python train.py --n_layer=8 --d_model=256 --n_head=8 --head_dim=32 --d_mlp=1024 --activation="tanh_gelu" --norm_place="pre" --init_std_up=0.0194 --optimizer="soap_variant" --beta1=0.95 --final_lr_fraction=0.05 --batch_tokens=32768 --seq_len=384 --doc_mask=true --train_tokens=166600000
Each number is 50 + 15 x the weight over its row's rms, rounded and kept within 0 to 99. Layers, rows and columns count from 0. The size before them is the row's rms in percent of the matrix's.

# up: layer 5 MLP up, 1024x256, rms 0.0704, rows 250-302, columns 64-127
# down: layer 5 MLP down (transposed), 1024x256, rms 0.0723, rows 250-301, columns 64-127
up250 090:71 48 49 37 21 42 06 48 49 54 55 72 52 43 49 57 51 56 36 28 62 56 35 71 71 69 46 65 49 44 54 30 57 48 69 34 54 43 36 45 79 36 62 32 54 62 27 42 22 66 51 60 66 85 59 70 81 16 51 33 15 30 39 29
down250 091:47 38 63 57 56 48 38 38 44 57 47 53 52 55 56 39 77 65 74 53 46 71 53 60 45 36 65 67 57 71 45 26 61 46 15 78 90 47 57 45 28 38 58 44 56 33 55 57 55 13 49 31 44 64 41 57 33 51 43 39 49 41 43 56
up251 104:45 87 66 16 45 50 28 34 15 60 45 32 71 39 69 60 51 66 34 48 56 68 59 52 73 36 48 64 52 55 58 26 32 31 71 48 64 21 47 35 57 46 73 75 78 39 57 54 66 38 26 66 59 47 47 44 28 30 55 51 40 59 70 55
down251 107:57 65 62 45 25 69 51 61 37 46 35 59 63 33 49 48 60 66 60 54 40 47 41 51 58 43 64 67 41 48 36 34 31 30 32 86 54 33 65 47 64 20 31 42 85 63 34 31 36 57 38 44 67 49 71 65 74 34 65 84 53 49 38 19
up252 099:53 49 48 61 94 25 37 53 43 41 47 69 66 56 66 36 68 33 72 47 60 80 72 33 63 39 69 44 62 29 43 82 50 63 48 63 71 59 72 38 80 52 62 49 47 21 48 28 42 58 26 49 44 36 63 73 54 42 49 60 47 68 34 71
down252 097:42 37 20 32 56 39 70 35 45 68 58 38 55 59 54 37 81 79 30 42 42 44 28 51 60 28 45 49 50 51 47 32 31 32 53 68 57 19 27 25 64 58 47 21 47 59 79 36 43 37 61 69 43 41 32 60 58 46 52 45 36 53 77 61
up253 111:50 27 53 28 58 69 38 62 68 40 42 77 69 45 54 25 46 64 39 35 31 56 53 48 41 46 57 41 46 29 73 59 53 40 46 57 40 43 59 73 66 76 53 30 37 32 55 36 36 46 53 59 52 33 38 38 57 41 63 34 31 73 61 57
down253 095:34 48 38 14 27 52 41 62 50 52 53 22 49 74 67 38 60 52 65 64 54 60 52 53 53 57 53 40 44 77 58 57 50 48 35 29 63 48 38 32 49 48 44 74 28 43 52 38 35 65 50 70 40 87 50 51 37 18 46 64 71 38 46 65
up254 116:35 70 49 38 36 80 47 39 50 41 38 46 37 32 36 50 59 49 40 34 38 25 20 61 49 56 57 66 49 56 69 50 54 54 63 57 53 29 41 28 64 35 31 57 68 40 74 31 30 51 50 50 69 52 74 60 50 40 44 73 55 34 59 55
down254 119:59 46 37 42 61 68 39 42 78 60 34 27 44 50 55 65 64 76 69 41 49 42 53 52 45 27 57 18 34 52 78 46 44 46 74 59 53 63 56 35 77 31 24 76 42 38 53 41 41 58 56 35 43 51 27 67 34 43 67 45 58 78 81 43
up255 092:43 42 55 43 49 28 51 76 64 60 26 44 71 66 10 66 69 34 51 35 58 49 30 28 79 46 76 37 77 67 44 17 56 47 33 47 69 20 43 45 67 47 72 44 53 43 19 49 74 62 49 42 52 29 61 44 28 40 47 41 54 63 70 55
down255 096:41 99 35 43 38 61 65 63 41 18 64 72 50 52 62 46 36 44 60 53 45 53 66 49 54 59 34 64 50 60 47 49 66 42 60 66 40 58 54 63 43 65 19 56 55 45 96 69 13 43 70 49 61 49 31 58 43 57 88 38 62 35 28 47
up256 100:55 83 52 34 37 36 34 69 50 64 64 70 54 51 47 57 36 74 24 44 39 76 58 50 52 65 61 53 67 29 39 50 52 43 53 49 66 48 40 39 53 41 71 49 62 47 58 31 43 32 36 58 41 46 57 58 51 62 53 19 64 56 91 44
down256 095:41 42 65 68 43 35 71 73 54 20 68 51 20 33 51 10 56 32 33 40 63 42 55 40 62 60 43 67 31 64 76 34 50 61 66 71 42 37 63 89 46 50 55 53 24 29 70 49 53 83 66 19 66 58 66 52 34 58 51 72 13 58 45 43
up257 095:78 45 65 41 51 59 49 25 39 20 36 40 39 37 53 46 06 64 25 74 66 24 64 43 23 28 64 62 62 25 60 44 44 63 44 44 42 30 40 40 43 33 12 25 53 49 60 46 73 76 24 64 26 30 53 34 59 41 58 44 49 46 60 50
down257 097:55 34 64 61 56 47 41 57 64 75 52 30 38 62 42 39 83 22 72 28 66 64 63 38 55 62 41 51 31 49 29 54 41 52 47 68 69 58 53 56 61 79 66 73 42 33 76 42 61 34 74 42 52 48 32 58 62 50 24 51 56 51 33 31
up258 098:56 33 62 27 72 50 43 56 17 50 52 92 73 33 53 73 54 56 43 58 53 35 79 50 43 67 50 91 76 32 67 57 61 67 29 38 63 34 35 46 53 49 44 71 59 53 22 39 80 42 38 62 37 37 59 33 53 40 70 41 70 67 42 91
down258 097:27 42 74 20 33 37 35 44 47 68 55 37 51 70 51 30 61 68 60 60 48 51 47 65 41 67 48 75 16 59 61 47 46 62 73 58 31 18 45 22 41 47 26 37 33 82 57 39 54 53 43 48 82 63 62 60 43 63 37 55 36 44 30 52
up259 091:71 50 78 27 62 50 32 64 49 45 61 64 47 41 45 67 24 38 55 55 56 59 41 44 49 26 52 22 65 51 52 31 69 61 60 39 58 27 61 50 44 48 59 58 72 74 53 64 62 47 69 38 26 72 36 30 65 37 51 62 52 46 34 59
down259 093:34 31 14 65 31 37 57 27 58 51 56 59 68 60 55 55 47 86 75 52 41 32 71 56 32 69 50 57 57 38 55 93 60 48 75 53 66 48 52 44 47 57 56 72 47 36 53 71 58 45 41 64 60 35 27 51 37 54 48 59 45 62 75 39
up260 117:16 42 48 70 36 44 66 48 54 23 50 32 78 38 47 27 63 50 63 66 60 11 48 54 51 37 61 78 52 46 44 63 61 47 28 42 62 35 53 31 47 58 89 52 40 40 81 54 61 69 38 78 64 35 57 62 42 81 57 58 41 39 56 52
down260 107:45 49 36 34 31 77 26 62 35 41 51 52 79 75 59 34 53 36 37 31 51 26 41 62 62 44 70 57 56 37 40 67 47 59 63 69 38 50 30 59 36 49 72 64 65 61 59 52 92 33 67 34 68 51 59 47 31 57 43 31 41 62 53 36
up261 088:60 76 29 35 54 28 35 78 26 66 44 41 66 48 56 35 71 38 52 50 47 48 34 74 26 55 30 44 20 28 55 38 71 77 61 51 59 36 48 22 50 46 48 55 46 40 40 48 55 53 55 53 58 48 62 43 44 51 48 59 37 33 37 68
down261 090:68 46 55 24 51 61 62 44 73 53 39 35 11 35 41 92 60 59 60 65 28 34 68 47 31 71 67 42 56 33 23 36 11 64 33 59 48 66 40 51 40 48 65 55 54 67 69 51 52 53 58 65 43 70 29 69 43 70 51 32 71 82 52 73
up262 110:22 57 59 68 28 37 60 47 76 43 88 72 62 61 53 69 27 49 32 45 22 54 63 47 67 75 51 22 66 17 46 44 64 79 34 54 60 64 43 18 51 54 64 55 43 30 55 34 45 42 44 78 53 30 58 57 42 53 41 64 69 52 58 43
down262 114:31 37 36 41 48 55 56 22 57 59 63 53 37 28 33 60 58 42 42 63 54 55 77 59 38 24 50 33 47 58 63 18 51 54 34 34 52 53 39 29 54 47 35 63 43 65 54 51 61 52 32 60 63 45 58 09 28 66 41 60 78 30 68 54
up263 100:25 70 62 57 55 36 65 44 27 37 40 68 38 45 58 62 41 57 47 84 50 32 54 57 54 53 53 51 02 51 53 79 59 23 25 28 91 35 69 43 48 33 53 78 71 60 74 42 52 74 55 59 56 62 16 34 46 11 49 54 64 52 25 53
down263 099:68 89 37 30 42 31 37 48 45 45 44 63 47 28 31 44 53 35 44 46 45 64 61 42 25 27 47 41 47 59 56 74 47 60 68 58 31 68 59 40 60 67 50 34 43 59 50 37 50 58 60 48 40 30 60 27 58 48 43 62 57 26 72 65
up264 091:45 42 37 50 70 70 57 60 59 48 42 48 51 51 56 19 61 79 68 58 48 66 54 53 37 65 66 42 44 50 56 64 19 73 31 55 41 11 48 21 37 71 47 42 42 31 69 60 43 47 31 34 50 34 55 40 70 53 65 22 33 54 63 12
down264 099:63 50 82 26 40 25 64 33 26 66 49 76 66 39 92 69 34 29 75 41 38 43 51 48 52 39 47 71 69 66 76 35 56 29 53 50 51 56 42 55 40 30 75 39 70 57 42 42 45 58 78 43 29 42 51 26 46 57 65 37 45 62 68 69
up265 094:21 45 47 71 59 43 39 54 45 50 48 35 38 47 59 67 89 69 54 50 49 65 57 88 48 43 35 88 66 78 66 29 50 66 69 66 21 70 69 65 65 59 31 51 50 44 88 60 17 45 50 76 67 75 56 83 55 81 48 46 74 36 46 39
down265 101:13 61 49 55 58 39 50 59 56 54 51 36 38 68 32 53 48 27 45 68 60 44 42 59 71 37 48 52 17 32 45 46 60 52 14 80 42 46 56 61 29 45 56 43 62 15 43 40 59 60 74 45 29 87 69 37 48 65 35 46 47 23 63 75
up266 090:51 42 59 62 63 41 62 67 43 42 46 28 44 64 62 26 19 42 63 61 19 21 47 41 69 62 33 50 61 42 40 55 71 43 33 33 51 58 37 64 55 25 89 31 40 35 44 32 16 44 53 54 51 23 55 52 31 19 43 52 55 40 61 57
down266 096:60 35 71 35 62 54 79 36 58 59 30 36 51 68 39 62 62 35 52 33 45 31 38 42 42 17 60 24 39 55 48 82 65 49 73 41 43 50 55 54 71 44 45 28 43 57 42 52 58 27 36 33 37 82 48 59 51 37 41 56 38 54 45 73
up267 099:24 64 42 55 33 75 47 41 52 47 63 54 68 79 42 24 59 66 62 78 36 61 51 27 46 65 55 37 46 30 68 31 53 56 44 39 54 45 37 39 58 72 62 93 40 29 22 43 59 64 56 74 47 44 49 50 65 45 38 36 72 61 53 54
down267 101:37 21 66 67 58 42 46 48 44 37 79 32 49 55 58 53 36 36 99 57 37 49 60 64 67 60 42 55 42 59 34 69 57 46 60 54 40 64 37 52 46 24 50 29 49 52 53 58 59 72 38 60 57 44 48 60 57 50 24 48 52 55 48 66
up268 100:43 45 54 51 35 68 31 62 58 39 44 28 37 79 61 48 38 81 62 72 25 63 65 58 31 73 51 41 51 52 60 61 26 59 67 73 23 77 61 40 45 39 56 54 27 48 37 44 36 55 57 72 47 29 24 48 41 43 35 43 77 62 33 62
down268 103:67 41 43 55 55 41 47 44 34 41 50 50 51 57 69 34 41 41 58 59 62 43 54 47 28 50 64 56 45 61 24 43 54 46 49 61 66 55 68 73 47 38 31 61 21 70 42 67 23 36 26 03 44 42 40 66 68 85 34 48 53 36 33 61
up269 100:55 59 63 58 52 68 50 25 51 52 58 49 81 54 65 27 45 44 56 40 28 54 39 55 44 52 57 44 56 20 62 38 51 67 46 39 63 42 54 60 57 45 41 62 66 50 54 49 43 53 50 55 30 64 20 30 50 33 78 29 19 67 45 62
down269 102:72 46 32 48 73 83 74 61 50 46 66 50 40 70 40 39 55 44 28 78 48 28 72 84 31 63 69 57 37 50 43 47 41 36 50 39 59 47 61 81 47 43 33 35 59 49 62 64 55 53 59 23 51 80 47 51 22 28 32 61 64 57 70 52
up270 097:55 17 54 35 85 59 60 55 52 57 40 36 83 22 61 74 30 74 62 34 57 58 55 55 25 37 36 66 74 42 57 41 48 63 66 43 56 50 35 29 41 50 67 34 34 59 70 75 41 54 47 46 39 56 71 59 25 15 71 47 48 33 52 79
down270 097:42 53 51 32 20 34 83 30 39 42 59 67 46 37 31 54 41 48 54 41 49 38 28 59 29 59 53 62 43 50 58 16 70 58 63 31 15 50 59 65 49 61 36 54 39 25 52 39 39 33 50 44 25 59 61 41 56 63 45 56 41 16 48 54
up271 090:48 39 50 72 45 40 37 46 36 68 43 43 72 68 52 78 18 62 45 53 45 62 48 37 46 41 42 59 55 46 44 65 43 47 14 64 67 35 55 53 44 53 13 50 71 53 53 45 52 47 66 50 56 71 66 48 57 84 38 58 43 43 27 56
down271 081:35 46 65 46 53 46 67 47 48 33 48 53 47 52 31 45 56 34 74 43 47 27 54 37 61 73 41 41 54 71 65 34 45 55 64 53 19 79 41 41 70 55 43 37 43 32 48 46 60 61 40 60 60 12 44 49 46 49 69 16 46 48 71 19
up272 089:67 57 46 39 31 55 47 50 27 67 40 61 53 53 56 61 48 56 43 55 36 54 31 55 37 69 41 50 13 56 25 61 54 49 43 24 55 44 63 21 27 42 42 54 31 63 21 08 24 52 52 41 65 56 46 60 59 38 67 47 59 70 44 60
down272 091:17 28 64 74 77 51 40 53 70 45 69 41 47 50 39 52 66 40 52 44 51 42 63 25 44 44 50 41 61 56 70 32 52 26 49 61 54 56 60 63 61 64 38 41 51 28 75 83 72 52 52 40 29 39 54 41 35 40 56 32 59 58 54 20
up273 104:57 52 34 51 49 59 72 45 49 39 45 43 22 59 42 20 41 55 61 44 45 46 37 13 37 35 46 59 58 73 84 45 34 47 49 62 35 50 39 63 35 64 45 74 45 50 57 46 51 44 45 53 57 40 69 47 34 23 81 26 51 60 76 57
down273 101:40 53 49 42 32 49 40 14 51 56 54 46 52 45 36 59 77 46 66 43 42 29 43 58 70 55 41 41 18 55 46 58 45 56 41 59 89 50 39 53 67 49 32 33 44 55 45 56 41 64 50 59 41 63 42 83 65 49 54 53 37 16 53 52
up274 123:36 58 24 45 42 49 68 49 37 32 75 55 32 61 49 67 62 71 63 49 85 42 50 88 68 60 75 49 72 41 69 43 51 52 73 63 48 72 66 35 47 21 36 43 36 36 69 54 26 46 56 59 79 44 52 37 57 36 46 41 55 66 28 48
down274 119:33 60 28 56 52 63 30 30 44 66 37 37 47 43 63 59 43 78 40 40 61 46 49 61 64 68 52 26 88 35 41 50 44 56 34 47 37 44 38 32 40 35 42 18 43 58 70 61 33 41 57 62 51 62 63 36 15 18 61 51 52 85 13 58
up275 093:62 56 49 39 54 46 54 52 68 45 55 64 79 46 52 51 60 59 58 48 69 56 51 46 48 65 60 73 27 47 72 14 64 51 35 36 23 60 61 26 65 20 53 45 38 28 60 56 43 52 18 25 87 32 58 41 37 42 56 71 75 32 66 27
down275 096:32 43 59 55 28 71 39 28 84 35 35 48 55 40 51 58 79 52 72 51 63 53 63 64 58 43 62 65 48 68 52 58 41 56 49 51 55 49 35 25 22 25 21 56 49 54 50 70 33 64 65 40 52 38 36 44 71 56 43 50 56 32 70 43
up276 105:70 73 44 61 52 18 66 50 56 63 27 55 64 74 40 40 64 57 46 69 46 69 42 43 29 52 19 49 50 31 62 44 56 24 79 31 26 46 36 68 52 38 54 57 50 50 71 56 71 44 51 62 54 50 52 52 46 54 66 45 45 44 43 49
down276 104:79 35 45 40 46 51 79 41 89 61 41 68 58 37 41 34 50 48 55 42 67 26 64 61 64 00 63 61 53 59 59 49 64 64 70 41 55 48 48 12 52 46 51 66 53 40 52 68 55 57 49 27 60 46 55 43 47 39 40 51 33 58 28 41
up277 104:65 49 50 60 80 29 44 61 71 67 33 54 51 39 73 26 55 25 49 55 52 43 40 47 49 23 40 65 61 61 51 31 66 56 47 31 94 51 69 29 45 53 78 79 54 46 54 78 43 50 70 66 62 44 56 36 53 29 50 38 28 66 45 54
down277 111:62 60 37 27 54 36 63 45 73 43 45 61 29 89 42 36 30 28 71 34 58 39 33 42 90 53 48 54 49 32 59 51 58 54 30 30 42 57 29 59 51 31 27 62 28 71 49 31 47 57 47 71 41 47 56 63 87 42 47 72 56 39 43 71
up278 110:36 45 37 60 48 58 44 66 47 42 63 51 55 61 35 58 31 44 55 61 60 32 31 57 36 61 65 79 52 71 33 78 42 50 49 66 51 33 73 51 53 55 25 69 49 68 38 66 71 69 51 60 59 44 51 46 20 85 84 41 66 55 55 56
down278 096:64 53 70 86 52 61 54 51 69 45 56 41 65 69 38 32 38 49 48 37 41 32 81 73 47 48 50 91 42 80 71 43 34 52 55 39 69 39 56 81 43 55 74 65 33 57 57 46 54 47 58 43 92 52 80 37 48 70 70 67 45 44 59 04
up279 097:53 48 40 34 52 32 43 65 51 23 32 41 41 57 64 36 69 68 62 27 43 35 48 64 67 56 42 63 28 60 70 81 35 27 52 62 52 42 29 59 56 59 68 52 27 05 84 38 48 54 56 65 54 49 34 50 62 26 88 46 39 46 29 57
down279 100:48 22 35 38 50 47 69 37 41 57 65 61 49 41 92 68 50 51 38 56 44 46 54 80 78 49 54 33 76 64 47 66 35 43 57 63 39 53 72 67 72 53 47 47 40 51 63 50 40 26 69 43 60 32 62 46 23 37 44 51 46 60 40 67
up280 100:45 33 40 22 63 52 59 48 38 43 36 42 65 57 62 45 31 70 50 49 55 44 43 65 39 56 56 85 48 34 33 52 20 59 53 43 68 29 54 56 46 36 54 23 61 66 55 74 49 68 57 64 42 32 38 74 60 51 51 18 53 30 47 41
down280 095:31 58 18 50 66 56 27 36 47 35 31 22 42 19 50 49 37 36 27 39 60 48 66 69 44 41 35 28 45 39 34 54 57 55 32 64 27 63 49 84 46 35 75 44 48 14 45 45 34 35 51 47 58 38 60 39 36 40 50 82 68 26 35 78
up281 099:41 26 33 39 66 28 44 43 61 62 72 48 27 34 66 69 54 38 36 47 52 45 30 55 44 46 59 48 59 62 44 78 44 56 64 48 58 53 52 57 52 59 35 75 36 74 59 39 61 42 42 60 66 59 31 37 59 56 68 55 42 16 79 56
down281 099:44 73 55 68 45 59 61 58 28 32 28 61 28 41 40 44 48 31 49 39 29 23 73 55 51 49 31 63 35 25 76 44 69 27 53 43 35 65 65 58 37 84 37 52 55 29 31 28 71 49 45 34 50 58 47 20 50 54 33 54 42 61 45 60
up282 101:34 45 76 49 52 40 16 49 58 58 42 61 66 65 50 43 44 40 47 70 45 52 56 45 34 50 52 50 64 29 37 40 62 67 35 27 66 37 58 49 56 74 57 11 57 28 41 46 48 51 33 35 67 39 38 53 35 60 66 66 51 75 39 63
down282 100:49 51 68 29 70 56 64 51 80 62 53 52 40 46 15 69 30 80 55 36 38 54 60 56 72 48 55 59 81 51 33 51 68 20 38 56 62 63 29 21 38 43 49 63 54 71 54 46 60 42 77 74 36 57 59 73 72 42 62 71 37 42 69 86
up283 092:43 29 53 33 38 44 37 66 40 41 36 35 27 68 78 46 43 28 66 61 49 59 59 50 41 46 45 54 60 45 29 60 56 68 13 49 34 48 47 31 59 47 54 35 62 49 44 64 41 52 51 35 62 55 78 65 55 43 55 36 31 63 31 60
down283 100:38 12 33 77 64 57 52 50 49 61 37 51 57 49 57 53 46 62 38 18 49 42 38 33 55 28 39 27 85 43 69 78 60 40 48 40 64 55 73 83 47 47 45 50 26 58 45 74 46 60 42 49 51 66 30 49 37 56 52 43 76 32 58 62
up284 102:55 50 66 78 65 59 33 85 55 62 56 62 52 42 24 26 20 73 60 71 95 61 87 25 47 45 46 65 63 15 44 25 72 55 37 51 44 49 39 41 61 50 33 40 30 50 85 50 54 57 57 54 39 38 49 34 36 44 46 59 40 37 43 30
down284 099:67 64 39 77 87 30 49 49 39 39 45 39 31 44 72 49 38 51 59 59 39 16 91 59 59 56 23 73 47 47 46 42 38 53 69 28 50 43 80 56 29 49 45 44 59 48 40 45 44 47 36 41 48 45 36 61 48 39 62 34 43 49 52 61
up285 105:45 47 62 24 57 59 58 45 34 56 67 47 78 67 58 50 43 69 58 57 20 54 43 48 54 54 79 79 67 49 71 40 43 49 45 59 43 64 65 30 44 39 68 62 40 32 66 42 71 44 61 45 66 67 61 64 55 47 48 41 69 14 57 53
down285 099:42 26 42 45 43 66 57 43 35 71 54 80 46 89 41 46 63 48 81 46 69 60 52 34 64 39 71 56 62 79 64 47 47 54 49 44 50 18 18 32 41 60 62 30 53 42 34 43 70 64 60 33 73 64 32 57 72 56 22 84 39 61 51 28
up286 094:70 54 52 22 39 55 23 67 61 64 68 60 30 75 66 58 59 54 48 49 59 64 51 26 24 59 73 46 41 41 64 06 54 49 24 44 67 34 37 47 57 66 46 55 65 50 40 65 50 58 52 48 57 59 35 51 73 38 52 26 50 49 58 24
down286 098:56 21 44 30 72 58 71 57 71 53 59 58 25 56 44 37 45 39 62 70 27 32 33 63 81 33 44 47 62 83 48 60 60 65 95 45 53 53 68 30 52 47 32 52 39 42 64 62 49 48 54 33 55 29 59 45 54 63 32 38 28 28 46 53
up287 098:73 39 71 16 40 57 79 37 68 53 49 60 61 25 36 40 63 60 44 54 73 30 51 63 59 49 74 57 25 53 61 47 64 53 31 36 71 57 44 24 39 32 63 55 65 51 59 36 36 63 53 72 77 38 51 55 75 36 61 79 38 60 36 50
down287 096:57 25 64 53 42 41 60 66 22 37 41 51 48 55 57 54 72 48 47 43 62 31 51 63 57 38 33 75 56 43 31 44 54 81 63 48 68 48 20 49 68 84 81 45 59 53 53 53 33 37 16 37 15 53 52 45 44 51 40 40 51 71 53 37
up288 094:56 53 53 51 52 59 62 54 37 53 45 50 49 46 29 57 62 55 71 59 16 74 54 42 17 27 48 78 17 17 44 69 33 31 40 51 49 32 53 15 51 65 50 59 40 53 49 61 45 64 56 69 50 65 54 65 65 63 37 46 33 51 30 63
down288 101:33 41 73 60 54 46 69 49 36 32 61 41 28 36 72 40 52 19 65 32 30 57 25 61 52 35 30 45 58 79 42 43 73 57 56 44 39 64 33 57 65 48 44 37 65 62 59 24 42 72 45 62 53 47 56 52 57 57 48 37 50 44 41 59
up289 096:36 33 63 42 41 50 55 81 34 49 47 29 47 58 34 34 50 55 52 44 36 53 53 78 74 66 48 77 54 57 75 39 79 55 32 63 61 48 58 44 59 44 78 23 33 70 75 66 44 58 46 93 47 43 48 54 26 54 66 62 39 52 48 37
down289 093:21 62 32 51 47 72 60 41 33 40 45 62 53 34 25 70 40 30 88 41 60 42 28 61 44 63 16 13 31 61 59 27 46 26 74 64 56 53 32 68 65 63 32 44 54 53 55 70 49 36 50 39 66 66 24 36 41 53 56 57 35 18 48 42
up290 093:20 56 71 69 47 69 60 56 42 29 22 33 58 78 30 68 43 46 61 70 57 47 63 28 45 44 49 52 67 25 25 51 53 45 49 78 31 38 45 66 57 30 34 52 58 95 53 73 40 33 58 39 47 53 39 36 25 40 42 81 77 50 55 40
down290 088:20 47 65 38 53 63 63 75 89 55 60 40 16 48 36 51 98 43 52 55 61 38 44 56 35 39 60 48 50 68 67 70 57 29 43 69 41 38 40 39 58 48 69 48 33 58 54 55 51 39 30 50 45 32 38 77 37 57 53 57 66 37 95 80
up291 108:49 41 91 55 41 49 52 44 56 33 52 45 49 40 45 62 64 68 99 57 55 40 72 59 36 51 55 37 25 40 41 55 31 34 35 52 50 67 83 59 59 59 63 49 53 39 57 50 40 54 47 66 40 60 30 69 39 28 31 60 79 90 46 55
down291 110:60 63 54 54 50 68 33 65 46 63 49 50 56 54 51 51 69 43 49 41 12 49 29 56 22 57 37 48 44 45 74 60 47 45 50 41 59 19 50 45 37 45 68 32 46 41 30 63 61 58 53 51 43 82 49 35 59 37 49 52 55 67 50 67
up292 098:51 29 73 46 23 43 56 55 42 67 70 50 41 24 48 64 35 49 64 71 38 25 64 56 23 40 66 48 44 40 41 66 64 75 40 59 62 51 72 52 38 51 56 69 38 49 32 27 56 46 45 42 55 54 48 26 40 11 44 43 47 37 50 70
down292 090:27 48 64 57 22 49 52 35 34 54 72 86 48 52 33 59 54 50 58 13 42 33 30 53 60 36 64 36 47 40 71 72 48 68 45 34 46 56 55 57 55 32 47 54 79 38 54 64 44 29 14 47 27 79 46 30 40 57 51 51 66 31 44 52
up293 090:58 42 50 41 54 78 41 42 29 45 45 51 57 38 64 59 56 44 76 38 27 83 46 54 41 57 41 41 41 43 58 57 48 75 31 21 64 63 47 40 35 76 30 68 53 45 44 49 67 47 59 75 80 57 38 60 59 39 60 13 48 53 19 61
down293 094:58 53 28 45 28 45 61 45 37 68 70 57 37 47 53 72 64 38 52 58 32 57 15 51 26 75 26 28 56 58 64 47 37 36 66 39 38 47 48 68 42 60 47 31 62 35 28 91 46 50 45 51 27 45 51 29 54 55 33 04 52 43 30 63
up294 091:47 56 26 49 19 06 45 56 50 53 52 22 64 31 41 23 59 40 58 48 35 48 65 61 49 39 59 08 29 45 40 49 68 51 53 52 60 42 48 26 68 65 56 68 24 55 28 40 50 48 54 64 61 66 58 57 45 59 38 46 46 39 40 40
down294 093:39 49 66 46 54 57 18 41 66 54 73 62 50 42 70 42 55 50 50 18 56 54 36 34 38 43 40 70 49 62 85 61 45 60 34 41 51 42 69 54 56 65 55 60 42 43 71 56 25 47 35 55 54 44 54 51 38 42 65 32 31 46 37 39
up295 093:61 54 57 51 47 54 77 53 60 69 34 60 68 50 62 61 37 43 58 44 32 48 56 61 61 42 40 38 55 22 17 57 28 20 40 69 80 53 70 63 47 26 55 58 45 35 46 46 59 37 76 53 30 67 35 50 67 53 54 50 52 57 18 44
down295 088:56 28 47 46 41 46 53 34 61 50 66 49 67 49 33 83 42 44 72 74 38 27 48 78 38 52 78 55 69 48 30 64 51 85 68 50 35 27 48 40 50 66 29 55 47 89 35 66 75 50 56 57 76 25 37 60 64 64 41 62 08 39 43 38
up296 087:44 50 44 33 49 68 48 45 44 60 37 58 69 49 51 47 39 16 51 75 57 32 34 48 46 60 60 52 69 15 71 60 63 60 36 43 88 66 51 57 43 71 43 43 44 50 34 59 66 40 72 59 58 75 40 27 47 40 64 39 20 39 47 46
down296 084:48 55 47 43 46 63 44 40 58 39 64 44 46 42 37 42 67 52 47 45 57 71 31 37 44 59 55 59 47 70 64 36 26 55 77 43 37 64 55 62 50 20 54 38 55 27 53 69 68 33 31 49 52 20 73 49 48 71 40 55 41 39 58 53
up297 106:56 51 68 52 72 64 47 74 25 58 19 54 78 50 39 22 32 64 25 34 52 66 51 56 47 67 48 77 65 67 70 63 46 57 63 29 54 21 56 33 69 47 35 31 47 51 66 40 13 25 47 70 33 64 49 50 39 51 54 58 71 72 46 53
down297 106:33 53 44 44 71 65 33 52 32 35 50 69 20 60 79 64 52 49 72 57 52 46 48 44 58 33 46 28 50 32 69 73 40 53 44 49 36 86 37 57 42 16 48 40 48 41 68 50 37 20 34 70 11 65 28 39 56 40 67 44 40 60 36 52
up298 088:51 77 45 14 63 75 55 49 66 69 37 72 45 72 43 56 30 61 36 57 61 63 53 45 62 45 29 49 45 35 45 37 38 58 45 54 83 61 23 56 47 73 68 64 51 41 68 65 54 46 61 47 40 53 55 68 70 34 59 75 48 42 43 40
down298 093:81 42 37 52 59 59 36 62 52 45 35 50 75 42 37 62 76 57 34 80 46 39 55 53 50 46 66 39 41 63 36 46 53 64 68 41 00 32 58 46 60 49 63 72 68 43 51 60 50 51 42 48 41 28 58 60 42 50 72 25 31 73 47 80
up299 119:45 37 62 46 21 50 48 51 59 57 49 42 45 52 45 64 16 38 26 39 49 60 35 47 55 49 72 42 68 52 50 53 35 37 60 23 64 56 39 63 78 47 33 66 51 29 33 36 60 15 46 48 60 61 52 40 42 55 59 61 50 47 48 49
down299 101:66 41 43 87 38 46 48 52 61 32 45 44 40 37 48 60 49 67 68 53 58 76 26 16 86 31 76 41 51 61 75 59 50 30 88 29 67 37 67 49 53 65 51 56 47 52 46 69 47 42 80 28 54 55 51 39 54 41 66 57 39 48 60 61
up300 090:34 33 25 43 37 48 42 63 70 48 44 37 63 59 44 41 43 36 62 51 41 56 48 64 68 39 49 37 32 31 58 32 39 84 75 33 45 65 54 39 67 34 67 43 74 57 32 48 62 40 62 50 56 56 57 48 32 74 45 76 53 53 66 73
down300 097:42 58 64 42 51 82 45 24 46 41 44 29 28 50 37 78 69 61 37 52 41 75 45 56 42 30 44 36 45 72 55 67 51 50 44 45 44 29 35 46 46 51 37 52 67 31 23 62 64 70 54 38 54 71 36 46 37 35 42 48 52 47 46 48
up301 093:26 38 51 33 59 66 79 57 68 47 27 61 28 52 69 65 40 53 24 55 75 48 42 16 36 48 35 71 43 50 24 56 69 53 40 71 70 50 73 58 57 52 32 62 37 63 55 55 57 68 67 40 19 65 42 38 64 93 34 39 68 18 48 76
down301 089:48 43 63 51 73 50 77 26 55 41 68 46 56 28 54 47 65 52 47 29 85 65 55 37 35 70 36 89 39 45 47 55 36 38 92 49 14 40 61 50 42 62 32 26 44 30 46 45 39 51 62 42 55 41 40 61 52 45 94 65 30 62 71 59
up302 104:27 49 30 54 44 40 48 13 66 60 49 46 60 78 86 61 66 33 56 65 78 88 61 35 73 61 63 79 45 62 41 50 31 80 50 31 58 83 60 53 35 78 40 54 47 72 39 45 45 46 62 70 59 59 63 45 44 36 47 79 60 49 55 30